{
  "n_layer": 9,
  "d_mlp": 512,
  "norm_place": "pre",
  "rope_fraction": 0.25
}
Each number is 128 + 32 x the weight over its row's rms, rounded and kept within 0 to 255. Layers, rows and columns count from 0. Numbers have three digits each. The size before them is the row's rms in percent of the matrix's.

# down: layer 2 MLP down (transposed), 512x128, rms 0.205, rows 210-309, columns 0-63
# up: layer 2 MLP up, 512x128, rms 0.218, rows 211-310, columns 0-63
down210 092:167179145130082110134147143096207096104169114138135180154142162161192125135151070125132139166147098137185099152146161116119146131137126109167159105142143222110157067122124184092108132138147080
up211 128:128105144085106103045105066123194109165070117181144135133154132152110149068101120160103127107041153144133129078165118104103158154100121116098104080134140083083114081119088095128090126107114106
down211 109:151141157118123109149133100147153124141119137109082138152133122125084137126151108132167124132117127113150101086108131169124095142147124114138148160135098120102170163093176141221052108139185126
up212 096:142131150112142092119093138136137092113141139191112174085112121147114146118103128132102145070068132106093156105189090121111129091179177152133146090120072090072126152094059115127132064117173156
down212 097:165180122187174147163101079075142125141149105097170173098146070089168126143096120116147116147098090106088106096151121080145106121150166074164110130166169141177117102091117125081131133117144170
up213 103:112169157142066114087105149164144133167198161150096181109101138119126115105150127121136151069087114110107135127142120144128176139132127161118163161110162122063137128120104119181102140108151124
down213 102:085138164107185116130126129116145095115149131165162141148080138141210156179094142180127132146190138126134133147090170122085165133138104108128139160144173131145133196176133111147166089124163069
up214 105:163102097168130101101148047119184117128159172149120092116115198150111137150107155106162153149140159169162097157134100174075153015153189098134094140085122093175141161167120158147121107144106174
down214 105:065134094174131103061108121110123077156139138110199148137162125201098100153127147146180104138109133130103163203119083148144143156131147103130182158047159128087145117079134154127112144174111076
up215 093:132117105097125049126116080180187138130149143115133151105114107116108073128165104163135125052139167157077104133136126172125178115109108173118133145130058083119116129126051150133179146110159130
down215 097:132050103109123137135119115121186145072188182149086101126098115144177122069042088140134162170172128122160139152081165131128127129151123137109174066122137148133097150189197080131131117183099122
up216 032:193103107112127135097098112161163087111104080107140195132118156120046119110162093142130178085102174130121112163196106109084128112143156200069091108075094070090156127109110085115177106110156153
down216 033:100112215175191167105125109119200120133082136116117111070107166158104148152092105156148125096103183103098110119161125161116113072134125153204142134141133073117158146108174185117140132077128148
up217 102:119159104171119097117129130184171089103155092165097136182168157073117124107171136087078214153139126174086125113141135130145131109147115155154142061103180113102171170127144131131116080134151150
down217 096:167148148171156137106172106143138086108163129137106110116144105049154120133096172127084163142119092117073190119112134107148138160111099104167130061108130091165172117128086146100106111125171161
up218 097:094137171108120093111114131110124124122061121172118175139122135160126102132180068116165133123163148185134112199143078137089177127134085121090053131163134117103112109117123105146105159081124146
down218 100:092125160134132113139166141116114112111067147135124107103074131115187169143099106131175125118104103135144152105104107169109166152043147122135108105143166124164111095165159163159193090170108102
up219 086:113141187110181048155099105137123153173119084104138175133130123114136146134171104069159122146098152202124063126120093149150093163094089157136121169144154063078122109145094166192158115093162161
down219 095:126123167136084136178063124158156185139100175071140154179154100136176176149123102098133138169112169108113127112082086169163130150095133175132127185106145176091069139166082148108121091103149163
up220 096:171081144099049188040083152124108095139169134105129118107079106109099082056131161119084118132143181119101097097184125080154112071101113101147143172122146139096114115164169163094131131182125169
down220 100:171084139132184081098115136121174094131129098131115201144121161169111142105099068077157134104120093068147112158174118132154182110115098148152195095104087093087120109142121127139105131127196081
up221 096:180141146198149107116150066112125175148213167066118110115142163108101108115194133161174112137133144148119057123140116165136118125076174125112070122150088093081164153090124104145118099127080107
down221 098:100165132050133134156167088079124102162111154069097127081127151168154142107158143115110114115129155098088102174136057181183145137133134194128057085101115144153111093091146144163162108140168070
up222 096:145133141127164157114075128129161139131100138089112093091120105123099099134118120092159122114052144225090180092133108156135128077149157132093071107146108109111109077174071103125225148136145144
down222 096:125152124128089188169147162133126105095094153083156118129113150131112129111150185193142078083178148115206112121145117109124130156084139177073090111176113145158177115065119104080155119069121161
up223 097:157074082056114097120142097122170083144078087157094130132054166115118067055147117134101147141147121155141173121193117095175128153097102132124140093088082148101112103159115072168155050157086132
down223 100:221123099086078131098107073137120135137175080100088128122135126167075169135139172148111117097142110120140127173142107165134098168117109136161153088071103149123141135125185105152080103101197137
up224 092:162126147133116138096133090156087131144124120166111168169088158094139097142112152135122145108152083072144074128119089118152089126099115092064103053095124127150131054169135110128161093106121118
down224 091:144145171073188153130118067097151174109157094113095119114156126176181157085044108120145128166143110188110108097103124111151181212065072156154115119184116172114144158150126157112106063112152113
up225 106:099099169077098151110123159155122123101185096134137178163077119183116138112173097172126155080146109111125117154140091116123157123156136188090109203125138137097211140110155109177122147095179124
down225 108:129139094150097095132188129114129101114096119132079114127116112170105112134102100104113151115096157132165113078148072113110141174126183135107115163163111105148082112132142086117138127084112190
up226 105:140138142116107102106170082140104114192147135061138145088171120096122127052114099101090142138137108106135131119186088069115089130193121111148161124115132085083160161057155072181117121062121115
down226 111:165081138138124083126148158144162149159116138103137084123141138122137112150049165137150125146155058109147156103188112144115106148104119129136128135117132088130141118049133088132155153098129130
up227 086:113058132083107181135111119138102132098118063152072139113147178182125081088130070113130134140187176154113124113148117128163110136127118148149091114087104137156165148127168088119138196132139163
down227 093:108144156104174115129072205120146113151177134128183095096158128093155154164114139175106070131136113085158107113105121160125209152143118118151169086156136204122141121134101162074076169169108139
up228 097:119110126067125137122154080094088119126133092072160105072142144103110157142110087157172139106129139100204105134121101121078145064126125200148123173142134074120121141155165139089151170143086151
down228 100:116092089156144145122138105101113087118122081175166118150100123139146159150129147128138125108105107081175135128066120154103177146101169099146145150134068108148079089144152165148079114162112150
up229 094:122129130138130140114079112129119121076143098095100098066140159159098115165142115133102126138104126147112050152135095041126097116144144174115120153125102140130102147110157067098134189096187116
down229 096:036131152114108158130079161132109132170150151089071077129210142181167115120186117057200127119126106136147113173137140076140124164131131139143156083093110090107132133152165120083163210094124125
up230 110:150119100150107103170088178140167121204092104098104151066077189069112083134150152101158147124113161133130140119153057175086130139140153123092087132089114106148081138137120113103135142126190137
down230 115:160075157130154084132120175135136066115155118054127185155143106166062079116124110160134154158130146084130133138185117093175131127137139095160184158126099094097147145104134116120113166064134082
up231 086:116077163127111136115131136116147089147159149127164088069062152166158110179099015107137133092087122120112062103120098104113054134191206125108152057087123097101132178135163132128148195112138095
down231 092:111059148190124160143092081116123154078129145118138137105157164128186118083090140153095088154224142117126136120098164147151152207092085090096134118152180155119133094150163130142172181119121184
up232 091:099093066114169126127141153106156125173142120158150190129124126118107099089195049035081105103145128095121150130169106154163145117161174165096029154113123095089168121104156134123169137121174128
down232 096:113101120099149129118089123155141172145153151169163107063192117140164146118186104060091117105123115087111133109114093186131127185183091110185134118119145080217115149099170122151162137163113132
up233 106:165088082185131116139116131108089075130116116094091118115080132047127114154164129065161117148105112131115112134139085139175094156124199108132120106156179128090161132076181147161210101137128077
down233 105:134111134107130152178128135140126167173110144087122160092169155158168140077106103116124102118189124063071163141131146146147180139145096184121161116098132150152043148193142129172117136106122112
up234 105:128161122108168161087138054186167080136134088136173206125138178115110104104089103187058154125098126136125139118151135084151145072153144199117102148066122151165124119115160160132130145161118099
down234 102:150120117135113115171113134081174169117134144091132122140200106094130179129067176181098137139077179105134151192103107096120100132178085119124175153131159147141084117030110168113108108127117073
up235 095:131163115124140149113067166142058101164142092135103166134109126191110077116137110067167134138116117159142138154154122172096111146150099147141124195124141107147151140179165081219166134058113084
down235 096:157141162114133120157117154171181134124121088132198066093186162150189115200077170123134103138159115089160108116151130123185127158136100131150165133086122162088074143120145127131128169130062124
up236 097:164148151114092147094130093170181115137183126179121134125157149148131138106146105158134126137106133134092121095162068087116103167205129181090149101112165149056087126156046048162162145139177091
down236 101:187135131100150113130110154143129093133192106115137167144177113092140116161121086189086078181116119134140093137154183110118110174112072105118142111143160120126134165148131163094187110189178119
up237 096:162155160078154116138111137105116113190045105145108183124145114132133159146172108114138136092157138172089163106111156125110096137115193124102147135121102072112124133132088144148204071075142131
down237 097:165184130126105128144093180101095166149103112125153114186163097123167155158147143131128095145142077136151169065116173182086125173096115104139157141115137158149143115151085155151141121126094133
up238 095:131086122107103125090174122154120172129152137129095179161144190154123092133107113091083146172148153112201167102146115145048160118138107108122162120095090185163126106132143105101142154119098111
down238 099:118088114176139143155150192110125130117113167112146131113181123069151155099163153168115118092107116200189140104136100115167179099071119171121191139105128115042075107154094208090122167142094082
up239 091:188160128104220167139124092117145066153072162129095104108113153076118157138101103141067103122114096203111083072127097101126112137159094126117084107079153146145140113138166115105155111132146072
down239 092:136158121156171135191117125090096086137102122119123200091092163204114156148114133154152144128188067126164110148106140160126220149111115076156151102113180100121093090158188140103151126137112123
up240 102:126061102104109132134149099155121117118124144097071153124145144170115101121185129104106130070106132109197077050138122093100078139113085116105066148174136161161188129103164034157143160163125098
down240 105:103133097117059116097118186133121065160137136099167165132170150145182132147171135120080093178132116081125105144130091166137148167135118137146170076141098099183141117177111074114098178173082106
up241 095:166105080155150132124101155114179122108170140131161146100120154115117085138134134091111109152107180151123136166143053164008125033133159093126152147129097161084078108100140147124118193121104117
down241 099:131085130159165180100072062100080120105113149160160106103119101117080158130124159170112148093149139117068141128156049200081105067163097103129134140158119128127099084129084173118070108158120143
up242 107:100144106108089133086182129161126124157156143117187095071182226094105153075159146182112166100106191132163129076159124091108143135111173160113124110138145091104089134112118069075101109092138158
down242 106:136172112139118124112049217110159120135143168124087152161170142095083104084042149121121187127141140128140153161112159114080120110114125116169175085149142157181198140116107116105071090102163091
up243 104:144121100110185097154140131133120052185128068120104144170125164124116113128183149156182158079107102108194141156134145127159092125134109156097125090171113128144173167053123071138154142143115046
down243 103:115132115142127119222074154127087182114073095110130081194163118162073158110156144116157165196169125093145124149123112123109114075072132113090116127157152059083141189062114102129117134152102108
up244 093:173148139080171112101108164202090147144117066119099179143126113135124093110135140096173086114097140103169144117147087169087103077234183141131075067151127122104137043090137121135209101165175100
down244 096:132126183100116114109077161086105127143109130134150078145183114145173097129125196089164075152160059108113152140122121152095105097151133139138171098161107195160139140152154168101117101100160152
up245 093:068131151166107072091143118084088151142114090089108084177095142120092145073117132140131118081175150187094104147167126144153166115137189095147125116116083119038111154138121090185167128087134112
down245 100:074091075103119173141159101125087074128143103130111155128121127108196128146076145159123134171104114153125171141112113108095230166127097116123136139121136121108149157142116142082086170122146191
up246 104:130095152127119145138158092138143113111136088137090141117116103123130084125183135144147108084117153206144128163162135100103177169123128117121158094052124092050103156165100118099176091081154159
down246 099:131168090092090153126142149138081112091148145187142107066135063116187123172159095145174135174134109125140177197149169132122161185144095147130175102156117129100158094151143169082122155115142137
up247 117:116107081128119172141106147141137124185140150145104121105156111025107148133198116073106144110151142140128091103170139093108065097197120194078114153061138140062160153130132119172141131073086136
down247 108:113117153164102138182139199120166084159098102142122145128123113140046090162124166154163162114125138105177150104142106080127136106173103119154154103171140164129104171105163173073131185158106174
up248 116:173143148127114095122140131114104120124123115106176145128163104076112140138187132155186124096150113141142135094115135129093119099157195203167086119137077078110170048099086142128135090080074092
down248 108:087157137081071142121114136080117122152146113087124164172188084082122141100129095133097105134142101129111173119154110140152112148162136170137102110180113126059191140123098136141157133152078149
up249 101:149193129082164173110170096115118140138128102142116220097126122111139111116193142121103117117146147118111082118118119084072176133157107133130085113117179084072141130101123138162178096131173110
down249 102:180186117117084125127165109123045130193095075158067157111180122154126122140166187107140182126098153127148146099186185145090137126110105100134150130122147134006062101125110138176139132147107133
up250 107:097092085094099131112200134105143124152105159112111179160074147124123136111155112136122149084123100080109110131140107071138119158151113179132144130057102085103184157082161163164165150096117043
down250 104:101140117142092070086102139035117153153132077132124146198161123107132087199141186129143150073137033103208132094164129165142102156090108086149123087149127135191142129147164195106118122153168135
up251 074:179107142140154142068131101120142164111165155102128146147078132127119088147144114158158142097111199154098082140119095101098166143155174147137094142153086130110131112143066136126158146136092082
down251 078:157138170144118179155126114098135126114114105135086110071083124148131162083161117135154118130084140081134141100109125104103189110176123191119123137138071089162165078139145180128182113105112146
up252 101:098072094124148126131143110155131114089108099103159184156098133154122088121142143145081198099134152076080127127154142153150105137136152176119132168149179179078134139103120142113081112110116121
down252 102:136112100171107114174181121154157157106160090089118058099155079138179091107074127109122119112185124100139123083107134170129122189094115077158159172187121135152097127154117140103038133120123146
up253 100:098152099083133131114117107176047136187129139159169183153153119154123135090175144175073176104178145081067091193151114111105186068143084149143111136106138127119176181116165143118105099138125165
down253 103:069153115156129085161142096126156114114098135136154128057170089218170127145114136137099101046156120129122114158144133139144121107122133090122191094117118098131127181103106155147035181102141142
up254 122:157097077086129117095135152169103127085158152131208179182056133153117108135165096161103153046108181074158109112122152100127124104146123154141107144144146108099153146062121078166153118063179089
down254 110:130136173127129128113134143112129053117102156120161144207138180173132114116153151140161089168144140106152117148135150129103050131057160130189088151107098159106140183100107103136160113093123111
up255 095:149104169083164086103159149111091129123135065173116159074131145039107124112120140149170186117084140113146091118175126136152074108132158120165104157156130123128183108061095116093138119115161115
down255 098:035062097124127090133142126121104164147174128110150102096133101109173126140098130143186130182071151106155124133155123170131165143128086098119203149141136159186130134107133163109135146159149126
up256 095:112116105148106115128150144133091115118105150109072116046118172130120084100192123175165126125057114101175182098128103155111184131130142101159073123155108145143113085145064157100149097105120190
down256 098:172147131158119134129128158079154142117135151120150119105172105169189086092082149120139121109131102148156100179082170122062142099147092143103157154088119171204129152177107126166149191143132098
up257 103:150079102109137097137125144120128118071221128070140150080174187085138185084145085110140140126130160176103170100095092070130094096152133115120138130091186078089124156075100166067118163164142127
down257 102:187108093136138130143082194175121124089111120155123128152110068107162174075151100159111141158140129202116180135092141126161069083147132122151135117168162092135125151164118095082119122132135112
up258 123:125075098120121094139155144178180153123125124080100120145124124092124123077112127160155164128113177140073172149106116102162111115158110195127106094047123127088171154151148120112169125067056069
down258 101:109120109125108158099112159146108139120199155134104019138126095117134111148106132175037131182160142119161108131132122180117085062132198094149167133117117132097127156129110137129101120147153137
up259 104:139085163109170137125100071145184152099155073088081115052155123076133149186103136085172170111089184145142088093115134097122070090218113216068102093115083120145130091129130110114120113158132128
down259 104:079095114126087097111124124077095154159118100142143162124156109093152087105143189140105087160068120118061085133087137122136151121115122110139181107152092076198134080112074139107160125158192156
up260 113:096119149153169110093208066187120157124142118075127144163192134117103134129102110168167154118112151182129141088176137121136111084186128104145119175112147162102122097112154124105129139121089176
down260 097:078133141137116115167132121125092189075179160084142163123152092169147081132097091146061182132151102122161145096145185063097083130111168128149097105193103133122155112140158130123145091141125164
up261 096:148119140141129134127210089130200120082099150145141120165081126067114110114161144125130144124110100112121115124121149135175092107182112083102135074126170113163130075048145064127127075154131172
down261 098:168128152150090127144183134159147144092110128123170089103119101121147107119096088173122136150167048117068126096081140087136166141113095110134179148132124091144085117106136084137123162121123138
up262 105:130160114103095104095132168141146137141149144182150133167088142143118163077206130133068131121072220094136099152127147116092127132121074124139163147074160092140152161123134107129159115100172173
down262 102:111155136170191130125111149147146188137135137105141076136121129160246121157061112107098126176136164095171107150116138115079098168097129111148141156170146169136097131140148118130113171099141114
up263 105:084140129142118102112124125141152171079141152150125151131100128137119145138116088111149099033143121133133123105121120128134137143201176179096115132109130136139168128154140110107095146109185128
down263 104:167148126157127127133131085108121105085132138131124170124083127085107112154074121138152135190157116097151132206129189086113200186075134096128138142108128193174138095146146115135071124060111144
up264 089:164109177171139154081098134122094056097147100144113120149156132143137089109128127139086159145091153155117134051205064073096092162123139107080147079106187136131128130155066074140151139098075115
down264 093:127126160138106140130101173132154137128144131112130128110139068159167164149055111149114113192101095155120093130191159159116196175147111111149092116183192172095173146128124220153182079183155163
up265 103:125139130128132079098174122104189114152131143063140154155116146109118110093174132071209152102168100081208108086169160134157142149103095132092127115153119089158153045147133129090121173110107097
down265 103:137135113171145118154154142099123178121075180144115091136133095089107145078174131134160091077125172186170179133133075176167108095127103145129137108134163117159110137184130117137138126179088139
up266 097:113094129174095126061149181138145121122142088120137080118115110089110066114107097124168128136108119070161069101126134125151154133141174109062151096132148128139194072120133112114110109096115122
down266 102:139058141182106172108110124083111139096097092165094089096118113164099118154174102117057089141136117102118109108107129172114166079172159106137114094153135112114138184131169104155200108174085165
up267 092:112106097097074119127101155119089150141163159178114149189131133102101121119169133085069127148080160134117083159120070119136155111142102108117061107146113076134127151070105148103170134089184101
down267 096:165129178093137076082064170128126163118115142125128087108117077113188088157105074106174151097096093156188185083095107163150139138133097112140151105151214138121122134144153134199174153135110111
up268 101:124159114123178152125163108127128129170182078148177147212100113120109162073132143128120125146132105156202103141103091145127127127156151197085098146079069094167128109072103116108126093158104119
down268 101:132163080163122190108094129076119135119112159099174148139100141083152080113088106132122103188184143078183090139065128234178156140107111105179165154124166117159097146185049121171147154148135161
up269 099:127160139095095097093140162104139169125113137147069184169042140132129087134131052130140126071130114084174084122119104141103095121114112125121118106120141130122148142118175141196184073082170132
down269 101:132093163135128110121132164126114143117129121101114126118167120058195109137107145130115101125129067113166221120107156170104096107153102115096087138168143124159126057129155122140127167131154146
up270 097:123090119124186130133149155150096118096172069121085153126173160140102098092196064145111139158086184176137066164113140154077127131156115206072145115067071088158130142141115095116140134115137154
down270 098:134162111091092107184106107096072114135114184113152127136138145176139099111117112192086103159150110152129079110104148180097140156079117114155090092097131121124155077057103208125118089220168208
up271 094:179084165110110159144104136128044115127163095123124149077135126112123168115137120158148140101118143140075101099194117124179185064178118138107152073108108073085148134134118148111101129113055106
down271 094:189145076072136153107121129122124103068139120153130119127167065102209144097178173128102135134134104180108162127179118154123140138133107106161203087119136132085116099160121134194124118114129110
up272 101:076082089115132173158165101138182098081134135139164156166152123152102147094112125036109200159147077133127155137150110094146163136149155084148156133090150113088170110165144095112176160131146056
down272 098:148106074119119149130150123134122069124151111134100106128124142098082135154148130076120187134103173063136135068109123127131123134094154127126175123148160093093142097104114119165174098106145140
up273 102:165094114078160128109202115113102143102087147116098119166159178142098150116110113033130129096167132154151049125097071108088074064174098093161130141133140164144113124093134145165103121180182147
down273 104:123143090103127147166116147138136174091129066142080072197105122099119098110189161149132155081114088159182076118139081086097178142117159131149049090137135058137100160105179119153112081107074131
up274 088:141095090174100073145160089128082119103128126186143081078098155153108105045084105144161114086155156131142150075148076119095113151129109123078134126134136132149178090162175090113155205118151104
down274 092:122208121144140146162126124044090143111123122145070220160105074103136092098101126074103159147127146160105141118107155184138097196145122096147104132122147139142077135156106108162149114162160131
up275 103:116113096085108118079150138106081096085160114156117108143128161128120110128154115160122131111113180088165143175135127087182169095152122119157155127096145066115099098133189092069132143099058091
down275 101:123161111085136123146152117107134063209174103154159137080202116125121123130170141169165122115147145140193118182162113075134146172078109076170168155135161131118094127147201144154183106118147101
up276 110:116106130150178061115123105123146124185153138119103097043088140129100130069167128146108233113120098146085112138133141162112133085150171143134134111125153125136111156114153138148068086137125111
down276 102:076164109081108073146133091121110172152175095099135075047134089117120116106137133172119114111090083072096145109141099175147178098115211142148112153109136133131146165148177150146134167154164150
up277 106:099118130149093104086117145143085147109063107082097096143145147140080157098124108126145120116150098132139077103123173121165121139095153142146119068126142107103167092163076138203105127131139136
down277 104:152100078188107155134102133139125121064076139138157121139152107092085150111206112129118132142117107104062175108157133136128084136140125107132139124150153119063104215093119075143098086114109101
up278 111:090092195123104107149099085157118095175149136135137178115144156159118131062099158077175119096093200173099108131174110123094194109170092094097160106136142116062180149132132075163128155097053129
down278 107:152118161088119124098126089139119144109154129136137114154154140126152123170090118102111148098091139138102120125129169106106110128164113079161177096167149133117142152205150124112130117169130132
up279 102:147180071086108146100111099154130134166142142118143160133116128071105132105212137130101136092136144135091085174156126119097121073139155113148095148171154132092184146165185057117134122113121120
down279 103:075177167101117167122165074167139136080104069094158124106133129181180155138133126108092087148132118115118140096105155155085152139103155087180157140122196212103070092071105159126086175140123172
up280 105:077118098153103088140145103117103087123103098174119109076146123132117074126143086147154135112142114144144118166170106076147082171206086127125161099075116056139164073160118088087132099142121153
down280 097:161110084146119112191080126105073103151129116138115176087174063126106084134123170085091161096174114143123115083101061079113129129143061113102142100159148147177133113139088113139104149185147179
up281 105:156097087096087135129183111105150118120098122156151159097121154118123089106162047122146156152112160146141156095159075086170087139108125155159151114090061090100134170138090101110149123093132147
down281 099:139090151141115159189151072131130107130140036135191068111142152197125093169131156125170082157145114101107131120131110144118125161087159097121142114137068093125202136133140098089187118132225123
up282 093:127087138136157153119093169129132122117081179110134098100122139137097145103144133157107152139126118132111073165146147154141131098123140242075119151134109129098109111161152155127105128068167154
down282 095:106156169117128116145062122140133146119110185098180132093122146124152098125123132182068088111193078127135132082170090203139196127095104132109093095155164172108125101166133128129094150127118132
up283 086:149120133164108057091104092165069048143090097183086091092150155130096113106129131143084109127142152152115111156153065157117134093130106154154114146119110028083084152158097146117120126116077066
down283 092:094105076157110105154114119123112112164128199156173109114126127151108131119073115126112178189142071135185176147142112135136152183090049112123097124142097153136096139129134140128163120104133096
up284 102:174105109137102173114135099130147130113159137141102151188089126092130118151129093111175183125174092089158146082139144116126130154145092179100170158117071125147122115124086097172139205130092157
down284 101:134144138170070101126106123118093107149181136140109094149097133121121104189193140137168153159169085127189088134136130165105104095129070154115066118157110135156162138077154149121161131105125135
up285 083:149108139154134181095125089113152137121130133138181129110179126096078174094137142096224134129115169110101111099135139141140137117162117100138102144086091087101097062162059114116106118121100174
down285 082:150167094129132047128115127155115147074117100055183119167131113140082126140127126179109130173141130148175157085148089125089098159148118177124127091067131150104154132067116168089093154135186117
up286 112:099085078132133086104139131122090126201092124142110060159088173131080106138144118117181089105136129180117076139128054109135068104124106117119097193130119159081104163088063141076133159152120190
down286 116:170112137164173124130147183114128088166120101098042059159165116158106153084114136088175101116106130120192132186150140055163120122113152132124061142140118163142086109197097138118140090111150148
up287 096:179141175168111118120118106132091169159164160152132127073119134132123119101122060179110153124078150095048091151142143090154121122114139109055147119119082116152157066159121130171141154120145106
down287 095:193128135154113122188093075153149158146122155144154158161145044125075124179098136173121118121136189132120050077186175153077085105114126109116118107113165088090103115251076135129178129167126130
up288 116:157146090134093096098139146141169081166168159161141173139132173081113089119182152161102161128092165098142155158166100131166121154188153083067086085150156121134099137059092149143137131164112199
down288 113:106102109128123154119117178126133157140083136157167131142129130085126140125136113097168160119148089154131141135128105101093158140086186082157107161084098163108121095203097157168117134087131141
up289 091:183055158131106149141089132194149139084129143175160111115156159165106168110134132171158193125102185095113167139205061098088092097087103107063131184135127126124142080133098112131176143098156101
down289 096:107181164155182102148088158098161143085116185086072149153156090115182127132148122096109108136147103173112138093108154130132118142109161098131105140083123157119157149149158105115106093187160133
up290 092:136159172080078009138144106121131112134131148170161112201105143125114057103143038098137156078086087105153085106137131129133133180142158155139125093088151143114109094095141151132139123089154077
down290 096:131131139099145136127130103146137137100096111164112105132140102096132074121096183150167159077146110139194199119151190151143175132105086152129104114197104141107147139138135164118156122102113161
up291 105:085134099140180070141141147127132106163132053088156156121180100044097144137170094148112164132131195121136155167125136107190065162076094174089097134129188073149143113106110128147116093144189122
down291 101:137093123172170151226117140162103095112093120102149082112154098213162100112168127147113114155160168138140142118069070118107091141080058098151099108142134114132114103104154078105095111148163153
up292 103:083062126134141080134105165209172102114082106178127101141113138107111180082125149136064169155093142090126125077130128103109119135119160128126118147070121119174098076140115139117117086097141153
down292 101:062105128179153118134172151140133148152122077143092052122106124131128132143130119155077110196121155074173160103119085122095121160109152125144156133174144156137069072110137082079137117138121156
up293 094:120144106105069069110125029150132150108121139131126159122115128170124110131132106141133118097085138069134116129105126149115082092173104115160119087121137147153129142150113141101189113112107131
down293 097:145133157117176131168153173118161078113180126155228105170109077155161070184116102154160121157164144062131146079108180135108119139122102069152107118102128157144181146120121167130163147147141071
up294 113:206077150066136144107119137137181039096124164195163133084107113069129059147141084150141134089165101184114127135113080113120067143146125106104111042139129133133130101138170128141110135128150091
down294 109:149174170115156098122133120116157168100163143077168155110126123172131124148155116153160132080164167143129132144130193100162110104082099124152096196166062138087105112175119108100126134113149091
up295 094:099136121138119170125173150107147034110095182111124128121111150105094146150118144125116133122128142114113096125191144109181084142127214141086036119104059111120128183125177155132129158100164097
down295 096:164158174187113133085147131121088150085135166104138163139123080124128160127063127152093144111142152095144134110113130185161127163121160123146131117123097116163085108151172107093193130138167152
up296 112:117123097146161088093112133124080101088109131147214141154138117168115053149123140104165167085125118103086145157141099149160168150083160142122141139122176068105147171157105107149128131112105141
down296 108:147147130141160162117134160118074121119160121091165106122111015132204121158136201086138153139108109146119151134115108098148144142061146092137090100119091110136122099111143107149147086104139104
up297 097:089084056102145075109107149143102101161120121065104129150154178159112130101184103079150165124110174150170138123167101143170125119177098075121107094047142116174144124091092155082192178156112090
down297 103:085134120180037134152037122116117188092096124114203165117121155109191128096098149138070097143164112155060139130092188105119090074148094089153113132147162081146156146159095135078148114114120124
up298 096:160166107124142123074136092102059152127124108142158137151160149126082066074179111091168128072138201151117146151173149104083160069143102143133084164097146110146130155146105079115112094053123100
down298 096:138092146186139099055106142132094127158143140083097137110094135197095163142076104164101147204110145110143151086208139129103091173150150131069107133105192206133137124116107136090133122133128150
up299 101:138157146112118082066117178146098124112137089088167125196127135111095110094146102066162135055084141136096099114155114132176138135183167113121213169151157141110153081133116081214149184121093108
down299 100:113124115188164131135105215144081071087105136157108057149153185143098111187139068148085076068165136128213128099155127141142106108195106120150131108100163153151164152138130153098078088096115109
up300 090:196145082112105172127122137146060093084095112137133119152102133083115110048113140166120123135111133148095124097133115078123165072131116133059070123107115153146080136154099102153158112157167059
down300 089:213149110155148126165089157130157138190139165108099118091158059181195104146124097128154135160095055147157092125110174133124191188152086105105210106161123160148141090140137169126184105154126135
up301 097:106126114143077158109187056182150071182163115114158111109134159077105128095131154065130152146159129136156045121216141119067096126136184143125131148075155148114147149063140147117141133069137167
down301 091:096196093167110159138091152144145113144119103103133113124145131104144141121139128089107140135071108146190105134168234096097090146147158117153151106141152121182141120133186088128106167079102182
up302 090:115101147132171073109150151150116115098096137177138149117046126059121093118117137118179199111098143100107104136117111169163073121120081174119117161119109158154168110111107147112152099088143169
down302 093:102116150123108063175178157162165162102095111119108103100135086132208141125142108136153139148080095168148131108131096179122151133099075090148138140166124160179136123111107133123131167148156151
up303 095:163111118117117129092153139108146115159064145192157112126131126112091096149122049144146159154115145194144171064132133168086088081121182076110159084110106123109083164151152093097179129118203120
down303 095:166119114146068123141143161065126170151110131127098131141154106120136182148172096139140157172124131159114127108127145115112091138120189127123157116116133081167141157168111112091141124046188105
up304 098:132129133080130091117187105140088147157067178046099191088134160108128123139112095155170102126092164147142110100129090150076142159175078133132170119110110172108157172097113155098205099102090135
down304 105:144094165057098100170163163139120176160168155144146041101142185196173109129067139138094121127196108122167161083106165171158109140095117145163104155096152128206149138177127129109161150127075120
up305 112:102086106161092084086083149155141089114079144110116158137094176101132066126115157132107154106166142107117131141118116121102167158118127126105161084103106100125131142098111069146138155051083124
down305 115:117115113098111128132049122104121119140126143068083175101136154184077094164080068146190118132179088164169147141184113163120119207115124155094124118178121138065168136143069149124137167085111106
up306 102:180068163154111164074138141158173060160097119158099124137124205105087103109137139146100136145088094071114164081111165115107116062124159132143150149141126088110108104170115107128108083122074115
down306 098:109141189132170133142122130087121124113185117117121057165120161150181119152139112102137158126079116117156118129135141102110214105056114110129075090119103182085119109132195142076156207109157112
up307 097:104121152166111104117123127153110134128140113107105147120079133159120112105113103142133160111155135176138094143136086129135118117154187153155074079092054126182093141087081141197143177150071122
down307 098:074197149132079170129150127124113078093133087193160127111087124111122170113161140113160116097102114090066142119138049168081162136099162109142094084159085070156168139088081108120156185161082113
up308 096:123178137118134164109128133149124115112140076141118099166080154117140104122127153104100120126053157109173136166192065106119064075122166081111149080097114103133166111100074097125177107156175142
down308 100:128135151122118136172075106149049135124136198161148128157091069176137167117068137106120137072095163097162122116133079163066113142106109148133149154135129116136094197154129125134066127096163169
up309 099:117127142067146050147181122197116108129142125157099173137140150155095144117141100130091188171125148161101137185132169094139155134207114153152091166073139127094087165155088126139075142137149104
down309 100:108135160170129158129134176138126127186114115148095147037133104179122100171133073137106182080051123116102081092105122130134180148122122150110078058137100135121109132118115142160123142130140113
up310 114:124093125130150116121158052130124137108161167148193106107138106137134164141152117075155116129087104099166144100109122147093168104157158191147155138157066102100114138149154110157159118099163175